python train.py --n_head=4 --n_kv_head=2 --head_dim=32 --activation="swiglu" --norm_place="pre" --norm_eps=1e-05 --rope_base=37300.0 --qk_norm=false --bias="none" --init_std_down=0.0 --beta2=0.98 --decay_shape="linear" --final_lr_fraction=0.1 --batch_tokens=16384 --doc_mask=true
Each number is 500 + 25 x the weight over the matrix's rms, rounded and kept within 0 to 999. Layers, rows and columns count from 0. Numbers have three digits each.

# layer 2 attention query, 128x128, rms 0.082, rows 0-127, columns 64-95
502516512511464501494515524500465496513520481488541472492521494505497480515512499509482532554472
494516479495498539528515483516471512505507528473531528517470500518540516506462484479518474512500
451484478506546532538529518480538483536474453479537484481505486471523443459504537511496459471476
514496539430512386402506489525485493427615552471455483463542505466434509549478350521512581498519
519538543499487505534448505525484529511512536473469463491524495498473496507498486537518555519455
488489492486516470490494485499517504532517515499504518506537494496511541506527498491496471516490
546487526522490492466483490498472511501513512524487503538500516497526522510515508495513510479536
429469491530491534528489526475517526579515463511505479495464472473523507502518519526520480465545
545513525520497462505518493493511507524460483516515465493489480472459473471493531498513564497488
529485520499464476443481495526461531492515531495462526511539515523493552538487452472490509521540
503528464490495525582524500513457514517476476488549514528473501492544534491484540471497481522504
473488505500525536509503514484527499510498477491517485493534492502518465477495511498505489483488
443458464488512518490542504501519472519500475530501479510502504470533483502508525513469479478508
441476486511504501452518479516540458480509485513460484495477485494483466525551486517449513483522
533546483459459500482540464494508468441473502530478515504448516508469524485524485485511530504503
486436474497520512499521527493497514523538468485541526520514495491539528505452516489514491497518
493498494487527506522515484521480528522504470474509478488531496488515517492465515510527496527487
506482510501504460520463500521481527502523503507467483503530474512483489507505486504474500513538
498505524505533480532515534546488511522491464463470481478525502477521432515491495521519456484489
506510477461514464562508518476501523477512489474511507493509474466503497495466501475494509520477
476510520539513520479499506460525481522497516526489503479452485497497498523531508523495491478514
511534529488452519545469506485463553482516464502497473514516520514531445476464477457546518472489
508486492460478495475480501492495510490524526506480518525501478495463506477550500488509509490491
500518505535478535492510492515488524551510491537503486540540503507484444522543506501528475456534
536508515513505476542499513522491545481501471499500479499525489495527483501488512466498508486509
481491488494516466546493500517522525511513469479477494452490456461486484501495503516525487485496
491508506481495545493527509457513484502468488484523499522472521486511523470515518495520520494503
495508481482540465524534497516523470473546479494497508512488461458490498506514497481481489511487
444509486515485466545496481521519484518512459532476480487497459504488478500492479507510490471495
541486524475532505457519502496493474458487535491517509487509511490505520498508511495442508530470
449486472474521528506470508511506498543497463522502491496530486514473504519491485518516499517476
517515491483501492471525482470483454468504514522502507525499527499491539487512515487484512516503
502490485501507471429474509486472490462567503492453511518505488483498521573522452521468485480543
503503494527492536531518493529487512513471525487526503512493487558523481479491511461522477516493
512536480525547550536514502471532499531451476492524513472492502536505473491536523468528490504477
495486537435458429384515493535503480471629554506460506476508494452416543528513397526492534493508
492516500502519541529526531508454477543497495458495512469495513487505530488483518484474522515490
527477472494473491477493475452563566535490463491494463503584518515527491462500498507515477505469
474492534483500452487515460509502530499526488549482462526523477497487464483464498498505509500503
471504516510517518500479506491518499499514513487499464522464469523475512516544457509561487473543
510505511495501439496470505470482495522528450516496497482478454463461507515491511497468496469536
495476499476456478465481513502495489471560529495465510521515503461498532517484471529478505494523
505524487519501514555498511508486514517460491476517499516503485533532464469503529450523510506512
514521496508515536500526508497519495501478509505513524490494510531501496501514501469504500524483
500536524511457467476553487518533483466505540518508502520492513510493512495500503464466517527476
500501522511514544477513513439500472513483500481501493492482519460516467537481536518458509521484
492472497504496492493500482498506510468505476536477485534497494482512484484486507500455532506548
493459513485533434475531452503462547520512495475497482511558496502509478503431515460478537577493
502512493503504484497513484523513500480491512498470497484518490549473495505527488468547489537507
482502519498491477557506518511503499484526504501481481476505462505451472484511497511524462494505
526515513477497477520531505550505505532497485475496525468501528492484509469515482451503475482494
519524446497516485543494527521493492473489506480508533493488475492481502514479486519528490483500
493504530524521514463471478437511507521509497470512514482468494512535488531511500499523518487487
506498503494515519524481485521463547530547512513520511538524551511513491529476477449484508501552
482464492505517527488500494466475508527516460495510520497552498468522487472461521551520494495512
476516537481489562520519533562504521531518467535494473563534539511500501474538497453497453485504
491511492491494454525484477487541510483504526527497459487500481514449474501525474490526460467470
490524511477502457522499489522525507510503511485478487464486486511458491490533475500536480498496
521502492510514538456501492466483470488498499477537520538466526482531541518492499523509544491519
511507493506526471547489526498484498513514503490515522526530505464529467503452515481442495534458
497508487489506476510498474520553507495505513505494471501491501536483496486528455466516488497518
504495493511473504483528521452492478505491493500498543458513502470525504498479549513454504523449
491492495501509546466530475504523483518469492490454513513553535540491522470545500447505486541541
504484458526509502471504501461490492488501484496510518537491508456541505504449530508464546491504
532508503528529506505483509447480532538487480505520530509509507501482495500481495485523508507515
505465503502507523494550509507442471544503480486514506494492488467517522484492497483477497514483
469479525519520469485480456503531536552542450582477500511496447491437499437518522494517421488536
503526502491484469456409469511575551483507539502454474520545502546392507504568451534544479484501
465489492508536447494493521538481492485516485480478459497516511499521484507475484515550506514565
495484490555487530530532528468495512497504508494478530488515531489535546539542516491482476495502
475534482482498501491523468482508544490507532507495523500460516495473512491511507460465504511466
439514471473508521489531535462491492511458493519447520485438477499494510450527511451476482495468
468522556502541503480492469506513508516538503515519446501514477475537550503500498442468503541542
491457475532559470473545439477460462471522492509462516502519487483529483455485528496493450514514
492504501492484457454418462524556514506494504525460478514518475555442503542518489535536479497507
505488512522520481506543501478461488479535490487494500489515524471513526516447474520475540503568
470510514500496497539498520496482486514516488491520488453480521480503485545494482508475507482501
525492497468456506494561503480501476484496499513540538492499482480496513499476536488440506513437
509458534469496495476488518505483491478502467498525487489477499463538484500452479511530514502496
495513505553542524504512534478474529491524499495476507515512533478532519513464481545505495508565
489497522486477538494487464504475512505464525517498494547499503497507543508556506463488518497474
526466497505463520507525503453518496477519488488511519454473505477499530503525501511466511502450
509525497544560504492519508503482525482502489495455499515536539499531506491518467520525473492556
499477490463489498493485535472549517515477472481509498434498521501483532512541504470463485507448
518504494519521506507479503485475472471509516499504512558512487495517491486459491497527501495522
530522504514543484463463490532484513493517523481488519510528517529504479483497500498526498491521
467497481559500529545496495439496534506509536458488504495502557493505527552542483502496500518475
539464519447489470474520498512478474468524449480501502477495505482523497505465521482480540506488
463478486494535492502496521485521515513506518530469523490501480521497517469537511468483468477512
531513503491518466501493473552491500503504505443518498478534546542493469505498487501537523519498
502548518527521490519515499510470534507504512476486496509514529502503512536471492506502526522529
519528498508497518503528517468464507488506487497508526493504510479510553513477500492467510514504
468493476506521474497483513522498483488502485512490480525513487486516465491478485511557481513531
490489468533541484505518517486472497463531483511465474526515489479538495501457496523536478509573
444495472477521503508427506501526501517477543530495508508466489526486495475535485462534476495492
495476515506470512475535496512510485504486490490484478489466524477513499507528477529499535490496
487454507510519493490519499469478470528498505487508511493530541509483468543462502491506461553523
474513533488463542496467451524471422489503518485497511480500537519478469514518482463489471509498
488521529519478556503460489532509555453508511512487516525495510512502466494498505452466495481492
500539534552440406436458441504565508459442550454470431479475545591427470452572467504516529535537
485457465482530453488529511504501506489515461490471484478501480475505524518453524493518507507533
482510506503513487502492502534456498489517487488476474552544484531495517473442475530530513511529
488526544525443497474514456496533505568510497505515486473482511522440511484527492521498494505461
477492537510455522502523480506518500506460537453493506472488521499492461487504483482480509493428
488496561529488541504465503520475503517512522521496531495524525509480490461517490462509520479524
514454512523507531508471478525471519495515517507512509558512509517524493498481524433493530489452
474511506521499422500477472483540493509437500455482444446499485529466456466556492496529515507542
534419456507509479458543501491487470467491491464485511489453514507532500505461535498481524503500
487442487488493523536511534508498499540483491533523496498498504455523506524505541499483472493465
503481510520497479514515489529519515489500493491475497527482506514433499490507494528500493491517
490437493476519472492508527519511473466496517470465525461509503484516492513461490448506482486534
503441461495550486496539513488473513473520497497481512532489483484535517515449517497524490483513
498530526463475493490502458494509477522513548507502495483479527533489501478565461504492505503480
516503551503486487501500475529496496478475512466479540515497487528481491469481476511481514505483
517465469490489482489558526502483519469522513480511514502469513495535498488499489483524507497502
484544510523457540527457521495498511526486500502537487465507520501515483479538474506498536504489
516449472475565503491531515494495511483493486491491516527489470474536502532468532464510474484485
507465476477517509487522520509497531481503465484511498519487475466503503509464537446507480498506
467526526487526501509494464478492517555509485525490481500535479496507533480492489511512523505491
488485488479543506517517527506479511516519455486512543445513503465513496500450524453502495467519
507508515519474528465473498514489492453487527465489495519529511546515465495480483477500489515499
481508536500481520501526510518459507504515489510527509520551504483507549497478513525489499534520
472492460493519501496540514480475516529512469525514481486486490466505531518499521522511488489497
515457472490527540519536538482459515511482492513518521521474489477553506497506521513474480451454
494479451499529465538503539477522513491492501512491493487490491483523494510501510490530495489508
493461458494557471491536507483508516478497483497465505494494466488532512516467515496520499469503
478502535497457527475464477508530480506483519475498465485502494518486465504513503489490491528478
521514527491451458485487446531535490483498536482480520484473524541454481456506472499501511533526
# layer 2 attention key, 64x128, rms 0.0833, rows 0-63, columns 64-95
476536473509509522512518465504478484495511480515532498514508517486521513485503481524502517557522
531504495483472500541515480494495501511502499509515484531491486500489508460501540483483510530530
573502502504511518549507484496476534495504472538509485561460451515491514451489574455448536513532
476504512505503486478518499498517506502481496532479511485503498496485499537495494516488498517496
532509552491499469461505525512548494512518515512463535501489474503528473530505517503540487482455
494499539491523520554486478517504481486472449505544474545531518504504496501535498506479501480484
493458479508506515502470481460472490505476505511478479501531538491519485503506500531500505535504
487499518489500507479480547501448527498506519454524438480512509478508492538487511498534509479515
479511483524496541484482509507472447484506535489492494494576522540532477518527445548547464519506
459526480495500522484512522504469440495514526497507511486520548500539486532528435518540481511465
523520478496499499518490492513477499495537488468529499526478514499510505451506504474509503502512
588481544541530538515472468496504577551458469525469513600454444527512491498460616480401532481538
500484494490485509507427558511475516509498491524512484447520481485483483539484515514501524537543
468484478510483492517590510488474475495516488515505501485498476513520439496503513490513522505471
505527478528518529504515476450487513467482500478494534503493557522495479472503501505524498511495
527498476467545529516508545511495479477539436510492448535566493481496529510504501521522491477541
528525547494504504489490523541504535465505491526471456510533480513491502481503501495472492489524
471496499516494480466524492536493500509477518490492471524484475500503477536496492522486489500499
465481546502527519479507518508532511529509512515488491481492467498504508559487536508502484515520
511522490520506486479527491535526504497493498505515501534491460488449548506511486478475481500526
477493481475489517504507526456474481503545494495526521456502530495520511469501529501544499483465
482500507512555464473502525512518520524546488460471499512454480501515536536504497537490479531490
498529470522502499535525442508505479500489486441505489528523517501529477484535485524476516488481
482497540516517475485438505481499500500462574449503490491473509525557459538470502504476511522500
494480531510504510450508535523478512507496495534519502519495478517493544506475513503480497520490
489505516510505504463530534551491530502501511491511482522497454504481509520486500486495481493529
509512498483467494517470476454503496505497492479496519466528527472507504472515512493516517492511
506490455520517502498540498502503458509509482482523478517495494500470504490520502514503508519481
475508523506526532451505562505491528497512505510513512512488500514479494539486513500509501513484
505481472494460484549493445519502469486484475544499512485496470497501503460511492497493502507505
494536535494478482474471501564478515451521501507506440493510514501523483537503491504512497496506
521505464501495513533510474460491475484509481508517529497526535489517498466526514510507495501475
485483535504483507505480503460506531560499458519535512522559520479492527498515497485474509502516
497512491514502525481492475525525462470501550506475498480473483524471476534544527477541443481495
497480504506475532504453533533542533484450517513492483504491526501536505473533484519494504505502
465510523425489528529509523517485499483500483522528550486451467464423496542527431501506503462476
463465519536493491480476541444511460498487495477515473471497497485537513516482521537514518522488
478513532511488562516531487525536511543498473485524478527548473507490509453506479512498490492514
491500498498507526533532510562496503476458501534494523494460486515466508496512511531510490493492
486489503494512503538558513530486540456461487533514498501474494519512493468490503509551482488514
486525499468463485516495488497502503510467507488531515493521516502500493513533487502467494516508
538494465503488534506542518540459442460490528476490535491448508493546493501485500529492539519510
459532571431526454492497475490510506513540480557508520520520479465416489524506465522523456456489
537425446534514505466483528463471492529506511495508530504450506508569531525465557537435541522490
530472485506524495482498494458471464504509527500491514475505525517520492534478539507528504499528
512515445513499489580538457543497553512515478490509477526526488499500540450529478478508490496516
497471530515492479514476477487495494531550510530516480461511478489505520494493502483506474530522
498500544515502491450487472468537465519511510521508496506515507527507501509479501524519495523491
473517503488474497536480488538462514524434493497499534521463467501509492462504499474461508511457
504513480498494542556525462546514550502520488508492477509513475504484531471520475469498494487525
482512537504472521452469504477526471496461488523515494477488483519500510491487516547501497541456
492495497459510585497493512521503476489512474524512499460468434507460520499485480466459488506537
525492516500515468477507492468494506493533505506512510504530546503525497520484531508534520502472
518501514528508505446498530483477486485482494499516491493512526504500504500493518536523511505487
465496535502471569537517521466523493468481484486510522480482478504492506513505507454492518485504
493522522516519461492518497514505503494543479474513465476533476504518500458462517526511514522518
481495526473498541502504525526512520510506477533514493512484494505488499519501497509464496516480
507526471523491485489475513493507486479505472483475450447524518511472517515525504513531500477522
487506517517494479453497506467514451509475523501511501493518489524486485492499527529542506502486
535533484491523487461548458507506501502516509502505494508539519535493498461476505521518503480508
482477512503509470481477519456498448505521525492507516479506517477520494539480515505516486514479
477486531503490459493491498450534487508515510494518496497504511502533497508477527506520515521476
489435519490522555517491542495481488504491514527527524480473522479491481534515530508511491502516
473496516518473521529484506512496497489461510493482514483469468483492520483515486504470493522497
# layer 2 attention value, 64x128, rms 0.0555, rows 0-63, columns 64-95
520483479518511487475541471535480465436477509530474499546502443500475526515506506491488530469522
462519508552469517488447507494514454484506491513498523494489504515500521477510488489506476533488
477515498501486483460503521526486496480528519486498496473526517487490454476506501511506505489512
497487500459505520493496506537473482507490484491508492514459511461483486522469505467508488431515
464522481516522514491459499431508483539538473480507491527537477489522460469524494515494457477517
489501498490525510522514452555493483463471528500477534519526480528501491484502495550506463448522
509429490457538528469529481466528455477494498499513509455542488502492514521532514524524521428503
534504543490502519519508508520508512479492515503516485515487509486486524453541488459509474477496
543564488535466512515487511515491450484513470554517550526517520532513566481566493537493484503504
497537507542484496487517496505492506554506485466515500489498493487485496484456501513462509522499
531504480502501501497471503441507500561514480449501483468498506478505450494477497513497500510489
513533528498431524535472555457556503482474513503466531456514462505502503485494502446558493429503
525490535466515506500492506489481464487498503516520503461516518475474484481519520473516505443509
477486489472514497482546490473447457458517492514521504457501500466490556494488523465543543464543
504524535461480463502467504538464461483475490524461518487499517557520493498494494470477480537524
544470506520485493517540471528474537459531528468512485573502502461487533549536511507485496529526
448520493503526536511530504488487499523484504502568498480502513476505511482500500512489473527515
485524442508500533500526502504498467515521474475561493517463587480511512467520504540525492516503
502499495537459512464472536477513471506490511499446491482476497480520491522485473501486518535537
517503465529532507510470451472478533485486510490487478517559515503495485528497502520450493526488
514524499523496501470490526483528512533513538419523505493506518475524489506472512534504481511530
477491468512511544500544505536465499474523516507515507522518522498506514508521482526502459482534
502445501476513498512510514471499467504482521510533506495502493449481528533494508497510532508489
488449498465502493500498477445505488472473459556457493457499481475502442516480508470499554469532
491472526488533499495495481477530522517496520505467464501491488491483483483496505478503527473484
496511500512498516502490501500528552486517514453510580502441557482499522517538475555514494509519
474486508521506499470521483479507535518540489494460521491509532524500519540510508478475520523523
479488496472551497463525461490524494526498517483511488504529509502506446489520509530510487468477
515518480562448526497519489483539489532501498486443436459513514529503528462525477539482509525491
529506479516481518493512484529494523471537519503493536516466543490534553523503476506496455495506
493480504512545505495493513493501505495500440529445461533550468537516444470469481501449541547468
503580499517448494504449538499507526527503491474452552468473431450517546500460474478483445484496
539494467483536500482536521495488515500491564480493490522528516514477460469547519516509456480515
514470485559519504503502518529490511508460454488480431483518534513517496511477481471501549480515
522468525477504506499497556528475476522565468472577469521522512462526519486512486484494533468526
525519457536491515498529510552522511472444561513448519506501576520490462522515476527488474498531
514507525502516497523515499485545558491505457494514474481552484487514511463522505494510561466497
495502560432432499496478523536521505536527476556535539492505469492500480483536513539478475505516
518492497498492488484520487514465483478491518505491512501467490503498499513489495535521520534504
503511481468531483508523482470488488512516499533522523488481495475491498485452501505501515514497
517469493498481496469527506472519488501520522509480473465454532509497481520533523527502510490548
485526496519501535495505503506475509479523521504526464495527512476509484519501507456482495503473
560517499510460509467512479498487503500512491495518499494480506519496463478539523532514512496475
518498466477495516555510551538466452443482555488538504497506535480522519507477463521515517509473
501473479536529528508479488458501511502558467523512463486496490510501497515466487485507481477505
512513477495487505471457480520510515523521511489507465475560517520513492513507511497500528501448
461490502472540501460495538483506497521527531506491563484462450459512493485514513510509461499488
489501505528521513482497461487524511504524465468501480509500487527480506492487502501534470492531
460506461496536484478488465543484510527517495517481501500480471453522493496450479508507520483533
464456469509522498512455480474440493510523424516526513473482523487505530539482513516491517500491
521472469498510494522530504500463485542501508475523549489510494520499499511498493553549498519488
515497495510490520496481461502510500471473522506525494503535513578489509501532527509488550553478
506507513479535513513462518468516523480495457543487455476552505498503480517514502528491546506449
491489492489475485510529508534481494503511539486534533509470516520494503520523503485513460529481
478505508473467504486522477483469504520496509516524528482515520506480472468490493511477468512535
496517468502509501489537491487472476486486498526548499520478454465494504459488509511474545520503
498497556519510521473481516500534511512489544474483487438552528505514444538472492552505587502471
428474492503515530474497461482512499499494476509461481496531496503517506474488488511505451515456
516512525494511497479520546500493501516486542486477481501527503486497466516460491464492520485479
511478530481533513486506567487530483483507461531484521509478425507490565479534511496491509501502
498469464505476483498520488507491542496505498461476501529468507455530479497469491462491496468464
526540544521478500498458486508559538487490535498490510499536498506499458505529507500478483494493
478490474532545492493507456471502488481476525473511490499504501513500518492497503491515569526489
505517532497428513523499574508505479474482485484498547504446515516506469533513496469486533494512
# layer 2 attention output (transposed), 128x128, rms 0.0584, rows 0-127, columns 64-95
515528490532515492418493530491483529494468488491479516522486504514536500468477502519539512498517
492495459516505501505484477492500516494476540463511475485487501512479480558527510491503479508525
466496478540510534546486488526522477505489506441473502489495489510510459541552535533485516520515
554505482494524464473493551510528515525547478521519476502496548520475495437496472513455503495489
502479473504473487526499504515504438495528526482472483500486489494486490545449545528486471476489
484504483501485478470548566493523487490511480546506487538457519481489512482501504499508489494485
503511493534509502522510491498495499484502497494434473484542535540487507502489525489491503501481
483479493490474545509523543509500500545530529475531490511501515471479495573497469503459534483514
493502480502478505492496520495458506493517499496471506509511485454474491584536528518518531503547
512513475505460495547459485519477541415510499471491539515464487497491515535493477472536489477502
499510486483483466558463459477484521447522480492483509478493486507502531524476471503519487491482
492524512463528485526502528544499463533515493528509485462558500520495450475529466482431483497488
502501491523467494531466484544462516485526500501436508483543482538511515518532403476504476496503
520545520528538530525461496556498505545479511497479504479577521556486463494510451499495479518509
487467459472506497494501497458490507506492503482506520537444508498518503496487455521543451491564
495521524503506544504490510532468510521506480499496479509490495493507479535507521509496544458543
544516492526490497479472469478492499508470512509504496497527481539533534498501459528529489497461
503535536474496474525492458471511490510507529496508480429484503484545500519559476558493542523493
537495500521469482542515481522486493507482513455518491483545492531468513494478513506526484530464
452538486465498507531497495472510506510512498498493494520483480492536496477494509533515541484507
490495526544485501530479493505508499462532444495529543473518496499506554501489558490527507496473
512471529512519521456541517466538442566487514511549479499490511507515505466490520517487532520487
478508525465487517499482477501504492526493517478481509477549491503499491450511432523493501512472
542538505474521449533471492556479483547472519487466495482600497559522489460506520465505450518473
462527473476485482494521494515500545492540504507501524514523493475494503488501448500476495495490
529546513487478488498526488493512519524470509516485424466501490512447481520530512524501531486481
507504517477537508500532447497523493494495479490486493498489497465486522479511493513492499501523
446494497496504532509536496478544510470512509488477470494501517483522504521505499499478487507508
497499481503523531485493472484464494513500512484505484515529506482496470522498609520499505503509
500482556508523524471549495454530467563473478513551469485501523479504513464476544547477565531494
470468476469490507444524466451520484499486501470518527534434487456555515469462534535507470503502
537483518502490474518521543467531485534509454507571502486498482493476524458455487525478516500482
516489493515492477447498508501492539442471490512486522504488486505541478489445529502564518510481
480514510491477499514564513518504531502499543477487491472470508496511563510482509482502513496482
446519526559496504505527486500472493511502451481483491504503511501547505508472531495500517501477
468529473525472517511532499493476521523507490493486499518523485472517523474498481476518490510491
471526560506496517503498579483523468492467483471495476520471509517503491479487480580469505487501
508474467516494492487496558471463474509516488525507502525541443495531497474563524486537506492487
532441516475511483457458524452502466504516460479499481499473458526494500484450478490506446510497
517535502520518546514526516482487489505469530513500527519523505482498494467506406519544511507504
530534497513493519509451554518488507506486493497486514505494497520493477499509493516506495478464
537545454535492498538451466500491510481478493452491505519461524488449483550497502527483446475484
510537505526532476527418480464500480498489486487483510493489512489468484513485491538474476506512
496523493471502516526502553499495470533513505515495539465566428454510493427538473479482458483522
533469461474496486479465472510478505475513497506508499506479508524501522508497432488504458510499
533481505480529475498533512556504519523484468502520475487499507509493530479486480503529475496484
506496477502499500550496488496481488519506475498478533428513531530537462484486555475539503488442
517513483499490514515474448477506534521481515516539490561488544501477475509499477517527497498548
491479491482520494474479460504500540477492509494552500497507505516527516499477470477470484478464
463486479518489498497506482502486481476482496470526518555482479502534510556495467525464539469524
510484521476480472509486493499519514464440509502500488482542549507538503508481537528522531523490
455524508537519482472470495450503504514493461479513477523494547521506458479495485525490529473530
500531505525531531497467519478493474503518525505539490531474495475476511499518539539471445482519
473457532508496521457558525488512478489503492513534487494540483514567517468512500474523587508491
496499482505499508497497485499500526476518512515488506513482504472457474490457462496503477480518
526466499441517426506486484492534522514454464505490493476564493525546494438471542476544455509513
494526483477522469513498502518497500509515531497466516492499489484453482471486468518484460494493
467497531525510514523501462496497498506495565502533479500518493508501494519526511515481557527539
513509548506525490524470460480505483495505503470501511492506516511475491512491493484477480495569
475475503503524475500510497464512473513537501480489476524470500506487525515489492460482465489515
522509522458486453506491499489487501538520492483454513502480476472473529471443477495473467523517
465479576514506539495539508492509469511491495515535476487531493494550504483493538527492603519508
492519510493483490485527511475514488523536486503465523486470493503503491482467526514499523492464
471564522564473537551501535510491472504468506480522491483523464473494502491515491544492546492478
515518459509501501449502500550480499483498496508497536541472489483543518500475460493544471460477
571472567513489485528553472480475451515490506506508494507563542438453539523499433523481520502478
497484458494431531505498485464468481513476509459503438428487514540455488484532503526508477529489
550523480528524465525519502486522519481534495498511541547488478464524522527474417498535479452531
509507495472514533462509521512488475548493515458533472459477520503435513497479453500453486507483
512498451464475511491485487449473486477490480479507461481487488505468476464508481523539487509487
485451489527515494456474505472530509455488513543486527586454465497550486529487493489541434507530
470460532516489510528478495464518513506469521483468522537505525491489481541474559501506484535521
509553503503531481440554534489528488519522488534545484572459501482477539500480446484528472482509
505482494498512480528513523491507512512519530499484498511493494516512519517542487535489507475510
505535484529513440467494521537511512473521504474513531512475441503525523493463498506479475486512
508459479538499446516505439501501524489509473472501481448579494547506479508511521538491496507541
500507513492493515550528474509466466525522496456498518484515509504486495537522503498470538501494
496477500499478473501557499473503488505544468524513477491538478488478490448498529518487498522484
500497473471491536452528502516489540491524500485490466547480536534478494499493487511510473496498
514549537494496495495498486537482490495488534476483535487466502510481494534518482495497532460464
501508545501480535549507504464498493527479530481525500520515492502440479527527493513480467498533
507491558494467525508543501473465485516517488482490495497517550509481472548527517501463554505531
500454494528509506463503482536500523456510497514495516572488473504549502528468524499496464508523
486513501472541472479426509531519506489480458531483489482516479487546442460458518501491535468435
478514533463463477502512445434518494512516498498487495493519496464491495459514518485492533508509
499444493529505472448496470539497524463499489508472497541490460508546477516494501509520476494491
500545477499495533516459534483530495458543505490501495475474490543497502488507520462527493485497
509519494475531522477444525519523499520446474503476517445522538500473475527493495506507492498484
501477484485470518495531503447527506502570483519524479533546510488501534474496458507504517535484
543527520481514474534518497487519505518542526501506526470534512518501500532497510498471520501499
498506499514483472517508510473503510518476525522516490485534517490504560477497507513508464499480
506535482493523518465497504525483516497486472504526513481500525495502473454462518527525535490485
513462515517473494536525496455469497546475519497496485510561515499484469520562539533487472543515
469489497480471492495527493443499520518496514536490489565475490492513496442515511495523492515466
464539524467548500478454521527530522495481491533515524473526514493541455487444548495498510474440
544477543529530482481517486475508462511534469519479463531537527487508521493515514520523527518550
524511482514455523524475458457510512495539520466493526440500477521508513502530505516484494503514
483457492489491488507501470462550509449523540493511492449507479552531496501545437468509478497494
482517462542505489461561511496488498514482509491475542473475499516483553523494467532525502533506
515467454484459487508436501480476528494507490497508471493522472501505489491500464516477464500478
489466482505490461480493502487516466492461533478470504493488475509503498530554440483522516515488
493503480497484492502532522508466467479498502512482511510496486464451556535484494522516514497497
510551521523527530441484506501482539501532518488482506498525490493511533510471525464481511481501
501540536500533500496553480513517519492532506456462505536488498513522503500503536478517539486463
501440474478455485506459463481511502514461516482530527479524510513487519538494487499494505540508
482491503535488559503484473487499496491537470537481510537534472481537507483490506491530461509484
467450459524482509503487494498485516498509503487508508506530491468507516492480543482477461565533
480550497490500490488505521540500548537532471512495507541473469497507502507426500526492455476505
489509512498529474517514498475539488496492513525482551497515478491531499474527509497559499508493
474461512485494505513493481493525487488501510530518514471481489498501478486514516472482511489556
551539510512500508522489512507470457510471456474474510516533496514470510519509529523510503508493
499480485524499493501499464475542505497520542458524487480525507509516481485557471492494520529507
519570537483531515462510496482507479506487500467482481510537478509493482487528454517548536482442
493519526484513504512515543479539475504484529518504527517503496475482498494550442469525523504541
530548502497513536500487497467543531516520524486501514490511490512503508488522512466486494488519
489481528500485488554446522488514489475516494510506498484491477490525466496506528474465478497536
489477512494490494501507516525473446520484492523509529531524486484514463504499476456486500456538
536528518510501534504479496492506537516518513495495504458509501500491529482493520496465496470516
508493480492497475494484493491500492525536495494520498542472511488493499495488507526500522506472
479517535511512511497504500538479510489510482483485488552479500508516522527443524491499485494495
473504506517497491506457514503488459471493488534461490496531498510516465511517450467476502497537
510483507488526521532483517518497473505524479525548494572518514488542439488471520508505465524556
489497512513514507519493470499493517504536488482501490520507520539548500534493508499489505495505
559487509487477508524524546522496499496489505508521510534521471488465482533508559489505446516526
491534536519526529491535497499491477513518513507485514499487515507526535533502499520548552527532
488465485511461508535504462471488467500500500500498507461533522505485505508567509488489508531506
507502555498491502531456512516508493491505504496498514494490519497534449516498535502464486504528
516495463488478500492488464468496491497508536512506499465507512541490511505515493488506510479467
# layer 2 MLP gate, 320x128, rms 0.0771, rows 0-8, columns 64-95
530510482464471490492476454483513495527479521481504503455501527500509543473474522496524526505538
454508519483465485532509529504495527529534473489490510453490519473511497513486526495528501493521
498486474511497466476447541531509525486499546464487541530493492534445490550493484500490520493537
480477490520486444523501499500509506472494508493485502492481483492459475494489503534530510503511
509477497478500500508535487554443520496475519480506500471467534514502491476480515493500472479470
523450478469480522444515499472498453491461512549488478491492461486536514519475494521518530481496
525473450502516482505542487486483484470493460520520541477463513473495495450481470499455511489493
553489490512483486473499494513517469509485520477525523512491527491479463482473497484493541492518
526456495493492472497509543549438487475494454528517452492519513501498484527484480497518539497509
# layer 2 MLP up, 320x128, rms 0.0722, rows 0-8, columns 64-95
448441475496490527535567509530464494472495495534483484508474496503543487520479485477494524507513
528505499464468496527518524515531470519494478527524535496482489467493509542489485500519525512468
527509521528461527478506482483516498505525477474498481474485500530511477498434499529566449540502
493467556523505491513489490487520539493512516498485505506475531503521491484495530539520538541502
485462516484475597489537536494529503475499462537534457483518477447453537483501496483487530485494
529510447476502492482519504480539490503491480512489504486530438453535502480540501475516501478469
555443530509519475534503481508486519492476472504519533530483523494502493482458486508464498497500
544482492509461524493518500500524466512472487499542541523488531529502460497463535491471521486526
468493554469501467542491489452531514495539543521447494484508492517511515498557489469460480540503
# layer 2 MLP down (transposed), 320x128, rms 0.0719, rows 0-8, columns 64-95
550450497512428527486495525522477531496536572504471508494492510511535509481485514513500507479469
509522484506502504506490482498491510502529517496499507505493516488507510509476627537472493489504
505512538539502529482468485494472523514498521526485537504494462499524504494397482523523478476500
488493517493477519504475544509490545539487500495502514488476505516506521492523553462526538512511
536491520504499473523517530483483478481496523496540495509463498497544486517468483486481490517508
508507452530465434504489478525515519494500489517487502514522437493502479502510519514488466504490
483476472465504491493495509539534517517488510538477498504517534496501482499495563501476486519482
534474496521495489515495511497503489492486520494504525522470520480500488468502579487465475503508
532489495491467526453473555527487449527510508484533509470503473508520463522514469469532546492493